From a checkpoint of a small transformer trained on Wikipedia.
Architecture: RMSNorm before each block, rotary positions, no biases in attention or MLP, untied embeddings, normalized queries and keys.
Each number is 128 + 24 x the weight over its row's rms, rounded and kept within 0 to 255. Layers, rows and columns count from 0. Numbers have three digits each. The size before them is the row's rms in percent of the matrix's.

# gate: layer 2 MLP gate, 256x128, rms 0.202, rows 153-183, columns 0-63
# up: layer 2 MLP up, 256x128, rms 0.197, rows 153-183, columns 0-63
# down: layer 2 MLP down (transposed), 256x128, rms 0.107, rows 153-183, columns 0-63
gate153 106:134156120104125136087148117136107112132136178150108090134146148100144122120145149113104156108163151138149099130105119125123173146181115166071169109161117136131123151133142092145097183143133098
up153 105:131174152154111125125113118180067100100117111105119103187138100104167151121150136121112150089097183126120146123095123118143113140105134108156142097147148132171117132086143104112133161166151101
down153 100:130140168106174141123124144106160135122110118110143124153133127145097072131153149121121136114110147162098097173115161145089100147117109115140161111138107161132141118151115138140125090190116140
gate154 096:148122145074133095110102142106119089103089140145184150157123118139143142097141163121095132096151116133147144115156144086108098098122092134177156105146136149115138112111154159154107130133112169
up154 100:131099119121157098135143096148122101122097143129118109114111106153128166135115075122102145138142154186126104126144143159127151110126130106138141084135135110115130192104110107103118142093101154
down154 094:149144141107132129094106120085136156105162126110160093133157141135145110115158120143104137128124102122137185120136104122112126114169135143085124140089137139144142100110111129174125139133129142
gate155 107:179128180096170148119135152150150142111117186162109140123110152104101101128140124126106136130134098070141104176140130101178103151158146140125091105156155196147118142101146147154098130140141109
up155 108:103147103128133090102102110081140126104120101105137105097123084155185127135100138125137072081091147146125122114122140104104134091146102120110117120120171158125166112134114150096100131108087149
down155 103:115114116129134174134143131142152077166151123126116143120075113175103120131089117136163142117110125113097096133112105139116118109092157106160130109156079088130157141126164119097126136141207158
gate156 106:158126097133085114090171124122126124166137180144153132115129149104142067148141154137111118165086134140121126117090123076114135151145147168111168111148128112120130160128165147163141109110103150
up156 099:105142150102143163103128159113125129095096152097122142126140140187122112153128188143120136117115093151112100112158113074146105133095108155146121139157111114128152141126100139119068153130145158
down156 095:124110122108111115125138136127155114101189143125128159137143132117141131140069092138144152136170135079155104126093138086104151125165129140121141138137117157124107107157105099101168114184088117
gate157 099:101082176145101162094153121168121115110121144157115110111163116177121141119118102136087161131140131131155099119122139143126156105181117091137154121088131143133138122110197129118146153126133133
up157 099:115143099121107145129114152111125103138128086149097131191130073131103118162108105140071128126098159101152130150133145072159149137115098111121123138143139113141145086128119115090088161156170111
down157 100:140091131140114135104125161131134175098138100144136110118152073152161140127090135157079094107101159107162123117148125117140118086139128142136099132138176117148131125124144105126142117173120154
gate158 098:120135112145117144153105133140134150080104113122150158123104150116124068177103174148131094167130149148139162177172172116130134102059093107154150133090138143124108120117117105124151144140133125
up158 097:107095134152119162122142105174107162098113099127116163123131109117136095124141147171092126146120144131141164146090139116121093177126116163132142133128153160098152132115084136127160105133110157
down158 099:124100113101115135144131127196083115145105127123127137136131097141123116107131122128104108171135087123131160127127121114092101152142125117087114077108164110119147126136127103124143082117120152
gate159 092:152139170082087139123135072136104161121134111152113123168114117101117085144157137139159134110154123142145104135114148165128121136140128089135145165119110158111162129125133148147137089106109121
up159 099:132072120075111125127101117140132176134117110163131118137122062123147160109101137122135125159149130116137108130149118124161134128121154147131107147116091162158150156126105130153135124115097122
down159 102:107105118135124153156109112142072111128132175103112132144160096149168119103109149126191105149133103122117108125108120095138151154095117141146136119108114118145142126146111133121154172119112121
gate160 104:120137175159140127141155112159161107119130098125142156138143158101141102149141127138107158198112091126130137174128168128106129108137137129171148148187130103110092141155157143070158111144145090
up160 103:157108135106100090123123146116141124143143098122112120097094139127094140155137148132136127117135132072150120101148144120114136124117091104134101141138139136122103115134129094079073128102101128
down160 096:144118123119109131098146145153074101135136119122107141139152083104119144119157139149068122138156152119104121149135147121110150118139124144127097115159127117126153184106180109101110129156175112
gate161 105:115091135145136155168129115096109157124098087139125138127129134135143131135121172083111159132086133086136139120129152073092111127185111098114121145126138134141177102137135139105142087144121125
up161 113:145084147120146174128148136153101177152139118172133113154095137109112151132101163132114149114191066129176117132082127131133114092126127107130130110142185126169158154116093155152132160120129129
down161 110:141105142144134155108101115119126142128130138137136146153071121123117108148083139129099091106118084082119092110127120130155117108149120122110124117139133126134075154122140174097116125157174153
gate162 091:127118098138158099157144130139133125077099132158106146120075088127139142142118156119137167151079144126159101135123140114115116139192149150134107149140134093137111150153109109110124127116128119
up162 101:104151096148115095160144108148141149104107100109123160151123101102116163132074149147129109194118116085111070137133126158105126059119165133151101126136102111140103090109133161109122130126121119
down162 097:106155089119132140143129120122147132136102080089150098112098119143101138127119104112131100092145136141119100140131117094078125128166109117109152070144122138168113131167127141115168140124098122
gate163 092:145128095147151120101100126134102115135085157139164143081106136109145122153148105121139134096151178151166107124156136162151121090116133107089137124118139133113099145124137076150079082123153104
up163 093:154132125084186133069132161143121122144129143128145144115133115123176128085181143161162097123132158132126086125159108115101126108115086138114146136093099176126128121153135098131134135128168132
down163 097:120148083150112087132085122105154138137152126111119134173075161128115108069112091115107160120136158116136094097122093147129134138146128136114108145159123148146158123132152120090129136155084092
gate164 099:090159151145100107103099124172137141152146133150149085145163146104168164139124129113068116119158137144113129130106115106167133123111157142098134100091119129109140096138159088146165123151160149
up164 099:136087179141134127142156124121093141147146125138110149114108120129126099146143164083136125097133171142147086127107146096136111131136136095168128095120139113149089137091129167126100096139104105
down164 105:150147141109130172154107080166112118144095090103117159141149106136106127131097159101126123136088123124096149134135135118129086114172137123150123085113168140118103137145124095139119127086096103
gate165 086:125166132141115108141161116109135131095128157120136133173113101136079121109127131085109109129154116083141145167174140100105155123134168120110140093142131164129144113111155134141107176120151114
up165 097:128128111155116107120179122132148129150129117126180154192128089149136111149132109113126069140117111099100092144173126129129156090121154138095140105177156149152146145102123138117136138121147145
down165 092:111152115143098154144100140112138126137155153106116151074173117110144179094127120163136141094097124127163124101100137131159137144116075108125119105109122123106155126174132124117113135133139091
gate166 089:149139082148117141139118108101125147147143141114162143127157112094140106114127150138105094149130072096173125115092157126151099125145084113127128124147137098120139125136126161114113102125118134
up166 090:054115123176157152179175125143147140128151108169139104118133115125126117162115157090110148149121089102082121154154139168154133164103130125147126152150120151139107090133137145080139137113077092
down166 087:111120164114133114155124119132128124125077139103106089123136138137131087104091148140123158138136134111147137148167138169135108158082135143170100100139149132118149084156169159128112122136153124
gate167 085:129121118152144103192100110139159178140162137110125096092100141141119167148108148167113128117150140157104151133102137108180117121130180156142108142127161124166140160121140134176089146165130110
up167 097:131160119131116123144083111097158140156134118105117138177128127149133148128125124128145142080118123118086132149096113126145093145121186064103167141121147090124153142139113171158104126152159128
down167 098:111118144124110131122135122106105139187135152076100178114152134098106167142154117150162111141121105090157129134103106126081135138134130112162138144139173128146143145135121143108117166174107138
gate168 106:130120110137110108118131121114124127114123130112148158098133122142115092114126140136124110133173094157103099158150164132145090147112105123125150104122131118082120133122134105105115119106155154
up168 099:152120105150114130097110112103164091139139158165125121125085118147093135139128100124139145130154152105163126143133107147104178160116088126125143126135097091135159094142118077113148141151130146
down168 104:147177142140123143073111163110114102131112134104126125108137141153101091138163151140128163155153118094123144141135112151129131142171119105145140092139110123106147085132145144157091112092128144
gate169 106:114113143163136084105130125090148103102112146131100143117132141118117160107136130100112144116154105120120099110087111105125119140152143152136133125104071131120177148144148161169162115141117102
up169 096:140135147128180135110159134133107145117115135129141114141161120100133161108100152149123101160126135132184148145116109134087127132104144088147157115146132147172123089114182111129098159162124089
down169 101:177134151158091135108110100107163116131178165149131105132117123123168136164130145167100143107170139126135132138107138080132126129145144123131137083137098126137138148159115164116117111136089135
gate170 095:126105164110140130172154151127177146137110125125151094103148148134092094140118123140096104184090128118127123147117124099103125119142133114127125136079128124167161128160125140134129143088144115
up170 108:096100098143153145140113161142128125108134090137114114156110118126126082095136170164129139162152169168139135130136120182096103134133101120170113128139130116063096128138133135146134126130126128
down170 100:148147156148142152108106140086148139114105163159132128144110131116143143134112141107138100143123073113146153139130116153111140124097097116109171137147158112109118119164123098104141129126113120
gate171 098:109124169158123129114114123186121118198134154166099114132085149097152109121121119129140128097087109141154122111088143142088117151162106143173166149135131114089116123089095128164152107162106125
up171 109:130164124136130138057129110152157134146073122118129170113107128124131099125089081141108106153110111110114139078120092169114084132112151124137145103160149097156141154146119134134107105140161140
down171 103:137111094103137085130170141127108092133176102142134123124104122089140136126118152150130156113134112107140136141100096092155117138120104114101137121120110137136163113205151128114105118114118158
gate172 095:121126108097103098123182151107130104121115114149116145119118126140126177120159142145070139094153136120088142150142198140107114150140102094153127118144067130082157136140110145136097131126144119
up172 096:111135165119097124082130100125125122103101112087108119097141116135096133112120111147135106110131149103080152103092123117124128142153166131144126154141110133106104156113137096138085154116144130
down172 104:103129079176136125102100080108129121116092125106133074154148108103104100086140095110172117095109188083144097145149114150106108114123095155135130130143164156142167112114122175157104118119146124
gate173 101:153115101107095147098170107121181145109117093083121156118156120121132118122121097139113122091129139093121102087175109088105136145111094143091111110098080141111099118161154108092137158097149097
up173 110:137174129140142162105087126100091125136133144091109091118128145125154096176108101123140114092172118167179123151093125160158136150159108140109178110142145142144155090128145135102128112131112169
down173 099:118100098135134083111149134117120117103112146122129126160154151142153135170178129124099146148083132115135124107134170091120145101105094130121110134134128133097099158100089181097135155134113118
gate174 091:175104163146147137123142180155107167172121144117085127119093142124109131108135156117153188110148121124127098136153112150111168142113113130130096123136088113110152111161077111101141136073145138
up174 096:121122129111112120128121132145104098139201112093204124094150100164159141146123133087137112130116089106066094113131155132125104106114164153113124117107108173125079088140154115120136127162113121
down174 100:108161074148130131124145130124136145097115145115180125133121135119153104131131109133135079101071106160116145125128115088137082121160120181116160151137131117154147125123127160121146113152104120
gate175 110:110101115120161141156160130131160183132142120157144141146117124140102162132183140163125119168082157106102093132110140122114135086149158073115157119170156078112083139153121103118120115117166100
up175 096:105104115105154132136076165106152133148160119105103117133144133138117141134146140106149169147091123127103110124125098116084125104105080087145138105126166070173093156106157107105090111090157122
down175 099:114132152153150140115134133113153143118061120117115118118147129091128102125127106180149132106145148138170132153147127117133150120148135094142150108116146132131172093139144054140128097089136152
gate176 089:095151132105108131160152120163147122190102142134111148090163144117117097162127117097088162130110146092131136142091139120148133138153132144196173116156134146122098137132147148152140124154122145
up176 095:123100149113093092072154192148137133108083163136161155154121117121099151097151110161132128164113141153124105133131112102116116118129122102087127129135085142102177161136153120120106157119134139
down176 103:159121132170085117157096109133152092138121148086121144123144148122095094161122126121186154156117130128153101115146139125146110127151100150134159104124107084154142141101153099152074129150121106
gate177 106:103126119112132111117146110137149111147132135079130143098091126166096153163139124120135121176080136110128095148158158085122153129141138113102110116142191088156142106105130118114126181120144089
up177 101:118129109132137103132133102133143149141114132132122136129095140121098084176149110101148107178151130091126094138116145110140118071151132136159128104115162145179141079102107109148138129157124092
down177 104:125126096166148145106135151143114145108090108136148149158093131114107135106119143128098206111134114127142146153129097151138121130130106149132140141134093136103103144158119123090169148147101131
gate178 109:121136116101097128124140147126096137150137088142143141090174108130073139156133128141117154138144109116102158102141144070171174097127162142105124115104087123152154143108090107163074139098116152
up178 107:112134122184136135139157066136121162110140104143104109120100133126156134172111174130116131116087086077136112127116093146161134152119145127112110167164140155142138139133147114159159134130127122
down178 105:120138075145140119154151117126103102148155093141126158141077145106127126129102132157130118141132109132103113148159112125124102101113143087127115132170115107162150122130142148119137105106131083
gate179 105:112136180111132107125128136151113171098191149165158086138114107108098139123134144135163134099111127119112130125157140108103143114146113137111119139115161112132144106132141133165106110124118182
up179 102:154120131112125151115110112144134117124143148162110089148127139165130136149080121095123109192139161151140067120122129127144116086095127113197128112130162081116176137098129156150142123174102135
down179 099:115108096129143127151105106133102069161144144135117068117104112135172144142093125129105123166150177139143109107103100120143084091075117147181159103141109127129151106120109144117139138115151112
gate180 105:148129130150100120097112106098138173143124161171096098151133158129168151132094112125131156137143147141112104132130135130123110127121144172142069131155120074100136156134134092187092109137173144
up180 102:145105122103171092094150127135137134116107130137115129157120112145169148127124112109147135162101127106105092157171074158096146157100130102143158137130101112142118133090131131125122132118130163
down180 105:165092124092116102141163075119094108110125115124130152103132103101126123114122135112125110126125162143153091100162112076129140151111072121090148099151092164142126126087139140092103136145126091
gate181 100:108139114165101117133150130131127113146139112139169139129090106149124125094136130088082135146107102148117111108086147123169117154176149136110135110110134105128140174174165094173149106152129130
up181 108:118121122092124092184112145148134111124130149149108137117092145145125113161145151138104138117141154114119126118161146097101145143094140096143138125128137123135156116105098125090133137166098129
down181 107:135157128136179154111104093063106111115114117076148145140153098107095128132133093168150115144117121122134135099152157150107136086102144121166131162150110133112139128145130183124126118102115115
gate182 102:142125141106124139116172168096116086125129149085153112157106130144073129142152126117131127140103156138152097138157140094126108135119091104147134146169170137100106120140141159116112161128157114
up182 094:102162158111088137156136130111126126140145144167135120166134109113066119132096095111086144115130127126119158120141136124125146162073110091120181107168137106119149096125133145098117129142180140
down182 102:107165105122177120111115162128116121150105137147081139145132133154131093106101141148133143109122117159143143157112132113128133099147155098128152131152177124147107140106141066120104130164150153
gate183 086:110171153130151102109103127124115137143103095199126104149115147100170129116159114090127152125119150093124123132136133110168144132134137162108126132092125146159097159095124125124148097098150167
up183 097:138126136175124132108153134107095157114138139105091103113126101136129110124141175176174118086139108173131163143154099163084139168158100154134127125129113152095130107169123108129133122155105123
down183 092:116112141098149145090157150099140172126106164139125148166127149136133110114127113157129170130125142126157164144108130116158141146126108143192149090142108152110119104180147094161157122140126150